config.yaml
n_head: 5
vocab_size: 8192
rope_fraction: 0.25
qk_norm: true
extras: ["local attention windows", "shifted keys", "gated attention", "normalized values", "value embeddings", "hashed n-gram embeddings", "a smear gate", "an embedding shortcut", "skips across layers"]
init_std_down: 0.0
lr_mult_up: 0.914
lr_head: 0.00405
decay_fraction: 0.791
final_lr_fraction: 0.1
batch_tokens: [16384, 32768, 49152]
train_tokens: 213100000
Each number is 128 + 24 x the weight over the matrix's rms, rounded and kept within 0 to 255. Layers, rows and columns count from 0.

# layer 7 MLP up, 1280x320, rms 0.137, rows 163-187, columns 0-63
[[130 139 172 121 116 117 163  99 117 136 147 130 181 153 155 138 135 142 162 134 130 157 202  82 113 115 147 126 102 102 115 118 154  91 173 104  80 138 138  99 114 109  99 133 121  78 139 106 107 114 162 143 126  93 115  74 123 113 133 150 153 136 124 149]
 [ 94 125 169 149 137 188 137 105 113 163  68 137 119 183 122 103 130 104  66 126 127 122 147 103  51 136 114 114 135 176 135 124 145  79 151 122 135 165 109 112 161 121 116 147 131 118 114  87 153 121 125 166 162 130 163 135 126 131 130 107 111 113 141 166]
 [134 169  82 122 124  67 128 135 156 129 129 129 142 105 144 105 125 124 127 133 117 140 155 136 152 125 125 150 161 137 131 135 176 136 117 143 129 117 110  83 112 133 174 130  87  98 141 121  93  99 151 131  91 124 187 134  99 106 127 157 111  96 170 142]
 [135 133 129  76 128 120 106  93 105  94 168 141 142 134 146  89 130 134 129 125 146 107 156 130 118 120 159 126 105 132 115  98 168 109 169 136 128 135  99 125 126 152  76 143 149 145 121 100 100  99 158 141 117  86 125 121 119 187  89 151 163 110 122 118]
 [159 160 136 108 154 179 135 104 126 132  97 131 154 103 130 148 160 140  98 153 119 126 129 160 138 190 154 116 119 105 127  88 156 104 109 127 101 126 127 151 151 116 151 139 147 126 152 144 114 169 132  83  92 128  92 149 129 111 181 104 126 131  99 115]
 [101 114 143 120 149  99 129  96 149 152 131 140 100 129 132 120  79 155 153 120 134 133 140 112 127 168 100 102  94 162 127 148 123 128  96 116 169 114 122 111 122 159 127 112 142 109 128 156  94 100 132 156 140 111 132 103  99 130 153 142  92 107 135 164]
 [130 129 148  93  96 187 110  85 161 111 149 104 128 111 167 136 162 125 127 146 111 138 163 150 129  78 163 150 132 134 115 159 126 132 165 131 137 194 145 167 110  74 162 120 126 144 109 124 133  67 124 138 139 150 161 124 121 128 153 144 103 126 169 128]
 [132  88 154 119 105 125 148 139 125  91 116 133 108 150 104 131 168 104 114  87 116 118  88 190 122 133 139 142 184 130 133 136 151 101 132 112 149 129 109 101 108 137 136 116 106 158 135  90 147 115 156 131 132 140 148 115 116 118  99 119 107 125 105 100]
 [132 140 191 124 128 142 161 122 114 136 135 129 130 134 157 107  93 170 129 136 161 109 118 150 123 135 111 158  84 149 147 121 137  95 163 164 136 111 182 135 109 110 130 120 118 102 121 126 136 147 133 177 121 119 164 108 119 123 150 136 130 133 148  83]
 [112 111 147 134 130 121 121 112 109  91 115 130 132 133 128 133 122 114 119 100 155 138 105  78 187 105 117 108 115 101 105 126  99 184 131 135 161 112 131 133 142 145 117 124  74 130 156 164 166 132 145 104 159 157  92 107 147 131 109 129 129  84 138 161]
 [143 161 105  98 134 140  92 100 122 119 124 106 148 118  96 140 125 148 142 119 101  95 158 134 127 148 106 144 138 145 116 130 134 138 158 111 130 120 132 130 113 163 113 106  87 113 121 178 122 139 136 133 132 140 152 110 130  56 137 170 146 137 154 134]
 [124 142 124 130 155 133 142  89 126  82 101 175 122 116 111  80 176 148 150 120 107 157 138 141 153 162 121  95  78 178 156 143 122  97 153 139 124 123 141 148 124 155 155 185 186  86 105  92 120 147 119 138 165 116 107 158 199 120 116 168 111 119 122 133]
 [134 137 104 160  68 111 146 113 106 133 147 122 161 149 160 161 138 208 119 159 132 115  85 121 152 107 147 110 154 144 136 125 153 138 100  98 145 101  86 143 138 140  96  91 115 108 121  76 139  91 176 137 117 115 139  79 110 129 124 114 108 128 142 134]
 [130 150 145  99 134 112  97 133 122 138 149 141 108 137 125 140 125 139 110  90 163 111 122 164 149 137 157 120  84 171 112 145 150 150 141 116 118 152 120 157 169 117 131 125 123 156 157 161 105 100 103 132 106 143 149 132 155 177 112 104 103 142 150 126]
 [161  97 131 158 116 133 131 117 171 126 134 117  96 103 122 132 160 145  93  95  91 139 150 175 119 112 161 100 102 118 115  96 101 122 119  88 185 114 146 120 162  97 163  66 146  67 103 126 121  97 132 153 123 126 127 147 123 149 144 173 150 123  97 138]
 [128 144 145 128 149 137 129 130 103 109 129 104 142 148 138 120 140 143  94 142 142 130 146 119 154 138  94  95 104 136  95 147 126 154 128 117 140 121  68 147  87 105 132 107  72  80 137 116 113 126 139 116 164 124 164 163 115 140 119 118 163 100 129 118]
 [112 126  87 164 121 146 156 112 104 128 124 100 111 127 138 154 116 135 113 113 110 117 123 137 103 127  75 124 126 101 116 110 139 133 131 158 140 126 146  97 119 154 141 130 120 125 127  94 105 167 139 114 137 113 101 103 136 119 119 116 144 121 140 122]
 [148 148 136 130 122 136 121 140 132 150 139 153 164 121 121 160 138 152 126  99 183 146 139 146  93 135 167  71 103 122 115 137 128 135 157 147  84 103 141 104 108 122 147 148 109 144 150 163  96 139 119  89 134 115 122 152 181 119 132 120 157 122 137 134]
 [106 161 167 105 148 105 101 126 123  82 150 128 104 155 137 121 144 148 131 144 104 117 138 153  90 126 124 156 100 147 108 140 150 154 133 153 105 164 131 120 139 132 156 138 136 104 110 119 144 152 101  98  95 128 100 128 140 113 120 157 125 141 164 134]
 [117  97  80 149 114 137 113 170 172 140 126 133 104 142  92 158 118 107 124 110 102 126 112 137 169 146 144 152 146 144 143 139 135 141 118 125 131 181 148  90 133 138 148 122 124  90 126  69  82 142  75 149 136 119 151 113 145 127 172 112 168 168 100  92]
 [163 114 112 106 129  77 144  59 170 146 148  77 113 128 176 142 132 109 122  93  94 158 126 129 151 135 133 147 128 119 126  99 137 119 152 139 105  99 166 115 110 130 141 105 189 176 144  97 162 146 128 133 126 118 111 135  96 182 101  94 152 113 136 110]
 [139 148 153  94  82 109  86 127 114 159 115 141 125 149 130 126 136  96 101 160 104 149 121 139 124 151 124 113 150 173 123 117 132 145 113 147 157 117 114 119 123 125 117 112 161 141 135 146  99 103 130 134 134 136 177 127  96 159 140 126  44 116 166 131]
 [109 158  77 114 121 163 142 109 142 125 156 137  93 135 133 124  89 119 134 152 114  97 119 169 117 132  94 126 177 136 106 148 116 166 167 119  61 110 122 115  53 125 157 118 102  99 110  82 119  87 153 111 128 124 138 138 136 154 143 107 121  97 142 127]
 [159 129 158 127 132 123 123 126 118 118 137 150 132 129 136  76 117 158 120 147 127 160 124 150 143 114 172 158 160 137 181 128 131 138  99 108 141  80 116 120 144 128 114 116 151 132  78 131 133  89 197 112 141 148 157 147  92 116 136  89 139 137 106 117]
 [107 135 156 139 145 155 136 131 148  85 152 142  77 128  86 148 143 147  99 131  96 106 147 137 127 100 104 105 161 128 128 121 152 134 121 140 101 151 105 141 145 170 124 122 137 100 141  61 107  76 144 133 147 123 129 108 139 120 132 114 152 122 123  90]]
# layer 7 MLP down (transposed), 1280x320, rms 0.0724, rows 163-186, columns 0-63
[[115  94 111 129 119 185 174 165 137 120 157 114 186 108 121 107 142 132 132 102 158 126 151 136 135 108 156 137 128 196  86 147  97 143 123  90 117 120  87 100 130 125 147 140  85  98 153 113 150 153 160 124 129 142 138 125 117 166  96 117 105 122 149 114]
 [112 109 103 121 129 105 127 139 154 107 146 102 104 126 170 123  93 116 139 136 104  93 146 153 111  94 126 145 116 126  89 125 139 119  99 106 149  92 130 161 112 119  86 133 125 144 128 138  88 114 125 130 139  97 132 144 158 147 123 151 121 136  92 161]
 [132 131 143  68  90 114 162 119 124 117 137 132 118 119 110 133 103 111 174 130  94 128 127 141  76 149 129 113 152 116 127 127  96 145 134 112  95 110 131 151 141 104 127  72 136 106 100 147 168 122 109 102 137  99 126  86 135 133 114 128 170 129  81 147]
 [137 140 151 148  98 113 124 181 106 107 137 118 112 144 164 126 127 104 130 129 103 116 108 149 150 133 122 119 145 115 102 100 141 123 152 149 111 151 123 124 114 135  98 107  87 116 144 134 171 109 128 119 130 145  96  98 159 111 137 148 119 130 167 103]
 [151 142 178 116 124  83  59 132  75 156 153 122  96 101 144 179 163  84 186 167 156 111 155 126  98 161  93  85  79 110  91 126 169  73 202 106 146 130 140 117 111 125 117  84 103 148 160 131 119  55  92 178 172  79  98 149 114 111 118 140  85 129 191 101]
 [128 142 143 154 100 110 107 141 112 142 116 166 151 142 211 125  91 150 148 137 132 110 125 146 140 152 126 126 124 120 162 123 129 141 149 122 126  81 142 161 151 126 107 141  85 127 162  74 132 125 102 115 146 159 121 159 109 103 118 133 126 119 146 167]
 [137 163 126 126 148 122 114 140 137 147 134 105 158 132 111 141 153 130 125  95 118  85  98 120 131 111 127 129 105 136 113 144 146 145 124 131 137 135 103 117 133 129 124 126 138 136 122 150 120 139 128 109 145 137 162 117 100 138 117 138  96 152 136 153]
 [156 156 117 133  78 152 113 155 108 134 104 176 181 140 137 111 123 120 173 159 142 111 117 173 136 104 143 165  80 123 114 105  84 129 108 131 119 149 126 163 126 124 124 155 118  85 140 142 149 154 143 149 143 115 150  98  97 123 103 152 146  88 164 129]
 [161 149 105 120 114 122 133 107 138 134 132 115 120 103 111 132 156 171 139 111 164 131 115 131 172 156 111 153 128 133 143 143 122 123  98 129 170  89 129 112 122 118  95  90  97 107  95 104 125 135 152 138 146 129 145 103 120 158 153 144 109 117 127 112]
 [142 133 154  82  84 128 159 173 121 106  27 102 105  90  94   9 174 149 119 188 170  53 132 104 124 195 187 224 109 178 139 143 154 100 154  83 137  92 115 128  49  92 132 161 116 168 105 130 115 140  51 124  77 106 186 154 136 131 105 170 163  73 105 209]
 [127 128 151 124 113 116 133 126  78 155 162 158 120 128 138 132 128 118 136 118 130  75  62 176  94 177 139  97 137 123  80 164 131 118 200  99 143 109  98 133  66 135 148 117 122 142 133 128 102 129  95 106 100 142 134 108 127 190  99  90 142 128 143 136]
 [137 113 127 136 153 132 142 151 132 130  78 143 162 147 143 109 102 128 136 163 109 110 113 154 142 124 150 118 129 106 134 128 171 111 127 140 121 160 122 115 138 107  93 158 125 125 128 119 113 146 113 133 133 137 148 148 114 129 112 112 141 146 142 135]
 [139 133 121 104 127 106 175 116 156 127 165 114 106 153 151 116 141 104 115 129 137 108 134 122 128 133 157 151 154 176 122 119 145  81 149 103 113 139  89 127 159 143 119 144 140 153 119 132 135 118 146 166 144 123 158 124 147 134 102 115 167 115 100 130]
 [ 83 119 134 128 138 172 152 143 161 128  71 142 107  99 140 111 136 128 139 146 123 103 161  97 108 103 101 102 148 128  94 227 103 152 133  90 157 131 154 161 137 146  56 115 171 140 114 121 115 169 102 127 164 129 151 127 118 115 120 184 190 113 156 127]
 [ 98 133 102 113 112 138 121  77 178 185 158 151 122  92 151 119 118  99 144  92 150 133 151 134 170 124 162 152 136 176 128 129  99 127 127 144 141 166  86 142 124 152 113 148 130  90 135  74 105 120 122 130 120 107  99  89 112 167 123 104 123 116 120 121]
 [144 102  83 155 159 126 160 166  74 162 108 163 105 201  94  93 130 123 128 115 109  75 108 121 171 112 153 142  96 155 131 141 140 142 146  93 123 126 153 149 128 152 112  96 153 123  88 157 140  97 124 120 105 152 109  90 122 117 154 127  96 125 150 160]
 [171  88 130 165 127 104 116 151 120 137 108 125  89 169 124 150 114 135 109 127 126 141 145  94 154 117  90 156 144 120 133 102  92 115 132 123 149 128 110 124 159 155 125 118 123 150 148 110 109 105 181  98 124  80  90 147 101 123 140 137  99 111  82 126]
 [159 139  86  97 119 113 106 126 135 170 173 140 143  29  72 162 132 132 107 131  82 169 158 149  96 128 130 150 113  77  97 109 147 112 106 101 167 106 148 128 173 151 146 111 136 142 115 111  96 157  62 170 123 141 114 111  92 137 121 120 169 107 120 151]
 [106  77  65 153 134 158  73  94 125 135 144 155  90 105 114 111 130  85 154 110 143 164 111 116 148 126  91  80 102 195  54 157 125 101 133 143 147 126 146 109 178  91 160 138 122 106 197  62 131  82  98 141 150 132 110 119 171 109 190 112 115  95 202 160]
 [104 167 131 116 108  80 134 146 140 145 122 139  85 101 106 130 137 124 121 129  65  98 157 131 159 146  94  66  91 111 135  83 196  88 103 181 155 136 146 148 173 141 160 150 157 114 200 156 187 174  81 129 122 114 182 136 137 116 105 123 128  98 128 177]
 [140 133 134 110  88 138 112 159 130  90 115 119 109 147 107 135 159 112 131 177 123  97 129 157 147 113 153 130 160 154  96 109 126 142 110 118 130 127 151  88 115 151 135 100 148 125 137  81 154 136 118 133 125 133 139 150 126 143 140  81 115 150 129 147]
 [ 82 117 131 116 143 160 115 141  91 118 120 123 125 136 108  98 109 132 165 138  85  88 178 152 117  74 121 108 125 113  96 154 131 112 118 116 125 138 169 146 152 108 132 171 145 178 143 124 117 108 126  95 109 159 153 110 140 145 122 126 131 138 125 128]
 [125 142 191 148 128 101 103 100 143 174 134 120 114 115 104 122 191 108 109 107 141  78 176 131 115  96 156 152 127 140 127 128 167 135 159 118 109 111 131 133 118 128 136 143 124 135 141  84 124 133 136 155 102 108 124 168 178 120 170 153 126 148 113 101]
 [137 116 119 123 105 166  93 128 142 137 131 153  97 121 153 150 117 138 144 148 143 133 153 117 111 142 126 148 100 187 147 139  91 139 145 116 155 131 108 111 148 124 136 119 138 118 179 110 144 131 140 128 121 140 144  89 165 115 116 148 165 127 135 113]]